{
  "hidden_size": 192,
  "norm": "rmsnorm",
  "init_std_qkv": 0.0251,
  "optimizer": "muon_variant",
  "lr_head": 0.00763,
  "warmup_steps": 61,
  "decay_fraction": 0.919,
  "decay_shape": "linear",
  "max_steps": 6403
}
Each number is 128 + 32 x the weight over its row's rms, rounded and kept within 0 to 255. Layers, rows and columns count from 0. Numbers have three digits each. The size before them is the row's rms in percent of the matrix's.

# layer 3 MLP down (transposed), 768x192, rms 0.149, rows 470-503, columns 0-95
096:139112118166106087143076078122109105117139135136127067129122085143102157067123128122146072092031156144172122134171184147213092130132144163203110134065130114109094158113087070135154094130069047160129061126106118117145129130112153101108083159102147179130150154151121164120214157181110194151
099:175166120166182091070059067122105054178165148099155109145111098143157130110082122174160124162112113139094053119094189150154083153136108179150136113156067123097138077147095101148116105144158066140166189075121131099125097073091157119133129145124129147177106187144082110147130146051038130158
106:135138095157131115184150193094139094160130178174131171135158106143088149152067176079151125153166161177072205118128164130110120094112118134130173112057103080188107125113054091134125166119092101133099142128082123127129117081121129113085090135136104098115090167120196197095143159119090089088
096:114141092175215111123114101185157116113105094138131191148105168164146112117184115132109182109139143118163123181104176166103157130103117164067136160136129087116183161111090115143156151161114147164176155122115145164105138139112126146071121140054136136145138118139171169150154110099087127129
118:101103104081128132160085105115130089088148124143082176111170111143129089199141170186131124065184139161088117130115122147119114147106145148119147141142123119164149136139189125131128131121188068127144160075157137127175109175105148130078081112146136107159162132161117171106093188103157133121
089:114115131171076092138138098128184136241141110105177166127091098149104128096128139090096172063142102167160127136104102132130136135181158161087062100107109127061155120149027135096136071134139128158148124160154130160112134089098101149148153127153177113164136077121168125097160149135107099110
100:141130110113062166125117108130159165132115106128116123141152098087141146117123157122166124135124100139084127076121138105079148158124132131103178085208166096144117116158194202111086139124090194128126179083206115120107124105123139123125172131094120082119106076103113094121101119115070137148
091:191175040158094100143106135121160114171202139115093137175130189110064084135169138088153138132156145121096156091046137116082164165141113094121107122093122052120107156082128144134142128157146127135177096138098131139110148149140081117152173082101142132097116117113124130132106151079133122131
094:100134168130136114121175086135153113105159141131106058188116131124148175115097137096114046128137127131111069170028147165093166066129109115159117169164111126125127064164125137188153148147112055137163126107093097167184170069099147114152094089152157097167214182104111148092116156091142127139
101:138167116124066119140175081109144177123151167126197120140121132113149119165154147092079149115101115167171160123164126115140120158138168093105133082112119151123183138127114099192172132155143180134048124165162159149165161069104112195076170095117122168096109147154139158142157100075152155110
096:101136079106166121214124123033090182144106128074157161113087107145153132164171159145134139140172149084183104144133147112123063092104105127121141105082109177126196107145060107151126133140111088183141185194145073141142146133155160144151063176127135121140150153120134139104142166119085140130
118:097138096116149131118095139086145147096141116128063087136119113116108136117067165151066141140108097126091149111167116153150112166156150150109120115107152154154133140147172144109130129134098140155131170129160180155131123089182103098160126153126203151046121196160119090184107128152075156134
096:054086147099057066138168150167157095121135116129154062128135171104180142162145139136177126108127166148117162151142064103151080111159168139214114125097135192139153106170140106123068152125095171122138111088113159114147112110108141087116162117139133189178090102171116136117138129157133143128
093:121230145106137129122123131090156116150101105192162159178132194084121152193116087131089150179136116098183156146190155130118098136081144114176123174149108108164097130085112161110127157113105085108163161162124153116155125117128113154157127175098123150125129192190121068103116115155068127104
101:087159117143091107089161133128225096134065132112084115188133148156075142096143128184123118096136132141101111119127131106152159120145116072089118160113144128138065183112192143153104091062169106165107125103153123101146153120170149106129135098089110129143182127122142124126102130153080078111
091:083151151192096153181155099130173208177094052129055109134113182162120171135110105120163102084083186146130142153134150094125092141096125151126140139177156158061132097079138067067110144091132154176164119200148156146124075185152101108125135156112102147138117109121177128180144110149116114128
102:125210128107121093088151157105069105151107076097107125136159142149157113122189174129095125145071169117124161159123064099109124120132111107099132141086092112064095166110225160125123192081124098092153146198147155138163152078150076158141103097069172145109095171110128086169103086163086158109
085:128122107121097049135111104144180089153116118119071151186113089180138162201106143177148151112133111162142095153081162139095111144117212154166126096097101135173135097146139029096159208123102159106140109160138132096126177194134160107121079112181107093117156137126128121101096152118115109099
111:082115140144172108186044098113083154115120140107122155099135128076164158096073154106173166119088156112117104118083104101129119155125120049107077097129086129118124212126130097091139143122147147144082189177124102055152139051071128151086125144176103066098154133142130094170123132081089121135
096:134101164068115115120116085180165031120104127105119091158126054130096156090078115129155118079121138106107085117092131164075121147196061118069098162143139130122107164081178103142153107207111157120172112118082139131139185155070117079119172160119120118116086118145128085155131107136132127124
103:086157119144183150118117161063197134159131121148164070097141094067132099127133079125141175133175141143156129148076087098112114138095144108094103176142091167181135152146151150142122105116128124159114192170124104102108081093156092132140125109137131110215125131065102163177098116115144142140
089:152109121139095140185130114157168098120107086145064135112152125148069126114075123128153184115121111146149140099167126120085107131112138149129117121162121134097136121110182165184078192113149128118142144105112143085106099161133109129149147125081124134122131098115207158090187116077083150102
092:123112173117131102134124120071073144119177133122089156106144145109094085176158175136148143106154120125130179146126114167150105168107144128080103121064106080130143161153062087220101073115094165189137066095110113132133119108148092178086124075120138122124116137095144122200133085099100111183
102:086119105047061103111145097137151086116082134181167137129099117160162103134151070110097093172104110148114154149129075181137157108123168168160134110155165141142113105166078039201133160113149091157167138141059130129109171152144094162111140126114163122137144143091148160114152141177162088077
091:131155125090134094144137133061093144148174139141174101169147108155151189106127140111141156118109088136175140190163170166034109143111152178111122169091125094138091130110080181115217113116085061067178128078137132170094131180127160115109140176133114133112178111123184154063164127119115158089
103:152211165070137111106148089153149137094077153169089166114102130152127120154119094171121127092130176119161123119142121129113103155150145165151121157121098129129141134185134088201125143159116171122126132175085120082118086142145185157145088116128072108198097131158050137145092151115141139124
113:102129144119129124136149135149116082114106135194109119128163095164158133099114149106129153140172181187126081132191093053141124105104094130124092143120131090092212079137166132137096134162070140130153136129120108147182038127104037102149127107090120144190129216100132157137149180103141173169
091:167151116148143102141143165108178099180098115147077130204080158139085088144127134088158134141102144129118131125125085148168152070134211144092078159117094127111159157109085150126078178168234097126156083164106107070134114131080139110143145127122151141152126077117096113153152094104156193137
098:152174114098130066173117103103136120159089096078119093104106122158119103094140063189131134140143157136166156152110118139133099173222135126157141098110102150111143097186068080160116196175066177135065118173106169157111172154098145132128065184143113135101132146151073132104131090083132127110
104:118154112118129121117201140082185139126134121169070211145156072109161115152048151153103146057142131141140047120098156132154102088120106190116181068141181105154118182146129147127128089168174125121088133184158141151146120162149106191146137114148174134127114097089106159078071123075126121180
107:121128155108108167143065088105097111182122097111134165157105146131166166119149075127133074139113093091110091117124186068149108076073087093151148122141118143159108143070131164138141136121154151155088117113163133139099099169132139112093129143056098071161071165096134127129075134150125114130
096:120194095184138139131099076162116122146083124160141116118122122100146057155117159067166120190154119145150141110069160081203152129182128105137144131193112118089162152154144151140127105144104155074102113111105093147114156113186139109118171083148116134102086109116090147131105161114156144088
108:075164089117106116116076142067153079156136115095106157124126109146094103151155166088124160112162149117171105154145099087170150118099128159113131107142119131075118090101094127130084191165135105117131138147104087109117192131079134190136136176078110139119157159165111184147200121071090122093
099:135131084115145153103113159163121163132173143114157111106175143145148121136137115133094155140105162138151111160089090130138132089146140182110158142138058140076181070138111126167086118129106148121109106101108147157094180118073137110157102139168171099131143093165146091067091098111087127141
# layer 3 MLP up, 768x192, rms 0.303, rows 471-504, columns 0-95
096:116160112103165122134122103157083135140159192106154124153112117078163145132136173113154127171087117147167102111123156077148079163135153096088160156101164132127176107078157144157136120114123160148156105123162032046121129222139147161142114079095109099095110146178063103173153181101078095081
101:102147090160120116146102096110102151097163074162173095117138125198109114108138136157119148140113157192139115124102139148160103131068097183103151106102123164154098118042141099121132102156125092099212138100182077112073147155143160095122080158106118118130092124127130129082131097121115147109
096:114131161077170173189111131173112114173182163110143130145100107107131068105171128114110152139155149202150160120117140171136116085114055131107104126099100114095121167116102119106142107117128152105107120088128082154099093151125185141111151124043127168147215167157153152177111130128130126127
112:161186114127178152135123071123149149133132162122072113145161123167152099140137139161138190144151131130163191110133083109077123111168177135125136128138052033160196089161153098132156070113153074108092132109129019082106100192112118166071129089114149126109105165133140126143150175152120173173
092:107106124135111229111128117114099092124146116119153175185158090102107128138145123088133091145162089145047113135151096146125135129098148150197146107162122194105120117146150131040118113158159167193107107141109107175143095142062145121173154160138077150148132178066172146060104067160129097171
108:135098101112108131149152129113100068171159134144108119083132071125149170096160090103097128134165086166102084142157111119125157126133153083159167163138070120122033143145154123107155096087119129138061167129099153105096123110135146058128134109138101123147113101109139141163134096197153083124
092:078154104115122089041203170117144107113179102085150086107101112175121085093069133074127210136132095134115145093124121131064124144127129132197103133139124106130178133120090075167146159086184190124187190151102155098109089099118120079119163090128152126172128103119151117123141121183119084152
088:173116149159177137168113136089053113144206125093164195152136153168147085122176165129200134114063106124087186126097128142120151104116124102153136103128161093130122149072121115104184143146115110193075112130124085106117181216074127116163145167120098135071108152130104077140119100157090160162
098:110160113169051117107105087128122113127075138147148160079094137123166131116197145105130075135169058074157126123184148113090104120108182138087149169214150121109089130119174122142139140116156160117151146169144095158167098143132131189066112197119139092115160138113166071105084076117093142128
093:113069117094085098167175135148128164116125145176115130120079105169102146115107116124160176145145163092110170080100172110125095156099120113169142186174137161114168228131090123162111194114121155164146125112083142133128127118108159139100156114154147108148142122103077074102143101114148109124
116:169140114135116194124145131126157065142157125155113146163094101130142132115068183172150190190140104088072125162109104104100100153152053122088148086138144102179138148168125114205117169120165153098120100205177098139099099185129100192135121117086139122084201131154150165131141120097112115153
098:084087125112087203144082176049146144162137094151158142106172176193087146091138139127145124189138181124073178121115137175124122086134148103158112141128125116110130117146123130150119082128081143103127146150167123158143099167110098080091134102073171103135091156103140108091094133143120102185
103:156125101125118156080119089177145079170149132114196144135107164125113163144116127093148169119151168130098160156138142124102116126098129081084141212168142157096115109102084137138146134142109138140100132160106129144159104107119122111142126179108133088126094138135089141132137127104067179049
094:136125115182118185120055114120123170086107125117107145074093177088124192102058112161166109121153112149109150177125096181116213135109148089150138108126086109140130137131146150163141036122162108165090109100113105068156141098146082144166145133100077127137143086126153149156143118134152141173
092:099176143122207124149173153109129127118054146090103059119115144089158146155087103168133145162044139120142122099139169135150096107066131131110146145160100084092206112118122097111141106132109126141166117132167147155177124116089135071133128092095120120137133071107148142078158094139094135148
097:122124149142118109123179157164096127096105144212109129137155091105151167202147133100123219155146146066130076159130080164187107163090149072100196188176143149121157137157144169156122174131126105132107136120101132167107116143128098168147093146110120145115115152139161126098073101146177100122
098:076186148151137112142118094118148112121160165142112103111091125087194149132140127138177184114124184096111133094105120092133109073120121160163136182130166158147056133169127096127139098089154146103103148188155097129165123106083143105117079139151125154127126130073158184099082179137158136139
107:100119182190169128131157105086085091132141149138162093101129104135103140097077142137097135115119145070110134127094123061089122116140069142107111129152152166188116164152146102119123145135192114167133130120072145080183127163130149165085100139058135114135104192127072160115130148061121139129
092:134095124057118125121129123187029111165076143105188144103101100143144123066013166094140147172139135156136139159089138141158129143141084146148102117112118104104110129111183134122117169100112142101113165096114146142185136146120118102172070127139118102132126169174145152145100101090114110160
098:153121117151186138168117214079151097099131090104094078139136064112149145143027108125080142200137155087123161124160107081069137131099151073088103133129113129126145124111083098103095061134148109141128167113116064164097096139112131141164077119124079162171107132046164123113123127165092083108
096:171187163128097142148081194152111098137168156171108126121122157103112100082087141157138126083072163071125134098114076109136201110107154129100135114146113122037089076166128144128118129108141075188175110071134099135110091152084169127200062103131156111080159118131089160147138132147095218144
093:186134158126159103117118104093095119126110096176094118118098129154134071087109151166166134104153119087031142116127088102158140086133119187098090184174142165151133146119104157181148136130161137074102097136110147130051149127153114143138103133108099142128045094143113105138109089130115120155
099:129113120099112140168138112121179134089174136150214119094194198168185139108137148146133064146142114140091200113113067082148164140155124107118144108128096109130165114187220144123098075125130144148171168136157152189099122168094121137131117165117076094186142174086100123092198154102096173147
100:091094149110097130146254075101102112120102123095122113139120095166086073171093152113132066158108162059150115156086108112134093132129163136180143118124121076151082156184091121153118128059131198176106122073113149122098156185111104153117085137111114159129115138159139117110139089150054125168
099:099137143090166112153108100154071091143116111137143113130085159160129143145127114125161108121064098160165173130176167127154165140167074129204086097100087148100085106138138154134120136076144152118122142108064115162089126196084152136164134103113103114110117109107071080100127107157181134127
112:132122161157108136144091072106101114102135140090150125160129132150097157101125159080096195156156161149045121092137119115204117137107110129152091164142117088155151132133093156091069110109076174076140133231115099111135135173111122182157117129106096168170133178142135119160157084090123027206
094:120096174117153091077137111128146135144186128169105147131144109150110085133079158133133131097132194127126157158090186102136203177144124207143115197165147091123132148068101142094143138118129162159082082133125123160130113142158139108076152193136123068127112167180108114164080106095203147143
094:169128130110090094125143153101150111202145099172164107121104126113094140102096124155099165160144147184122180066118124120112158097111163096125132074160135127122156125151128124170150190111097183163109085171168081159129123160147122134142155187124177112103126101101118169098140137116112045085
106:141140117139146125165130174194130128131162101198131091098081122174105173144112107122134171109157151155124166117118125188109122142078167149152112119166206122170116117138132116092112081144169120075127133185143087089168116133138112196147170134123121131146111089078111132088155150106140075139
112:170136148169106119129168092086056146174180097122164133150084167124150127158126058110110134165100130172124087115158084159131103104086123051113127135167087122157169140130151189149152156126209049137103107083163134130103142125135107136105145108072080092126130160113117139153145117148124101092
087:120076146108124130136136086158071169186200146120126146101144197113211071204129139123114141150158180209144124124141127113164141145127107123116160161121151106135153159095110172111100139081124192087125095148089098169187104122163145058112081154105115174138138103155056145125103114139123097150
098:137160115148094143136127156140090139106141117043139063069154071164178124146133128134098128133147141215131130140125194114073143132151156076137118136118131166103090101176196123156145088107116125143094082163112106126051133128077143115129109163088110161126124190144105165106088080082102165079
094:126134044180122152149109137132138177062138086121156133067102125096184140114167123096099091116110137121127140133117134144123078047118157123160137170170184175141127145122137096140152143170138177168211093130162125065101131133125164128154159100122185092086113144159083096156119121124144135155
115:147139078057061109158155202144084137102132092146115130106132151114089153100160125154126128167199063170103101152108136132115135110141111149139127145173066141138119157141138099148108121154094069159091109160053146074147117116075139051102121137090139129116161080097135060152086147099118169102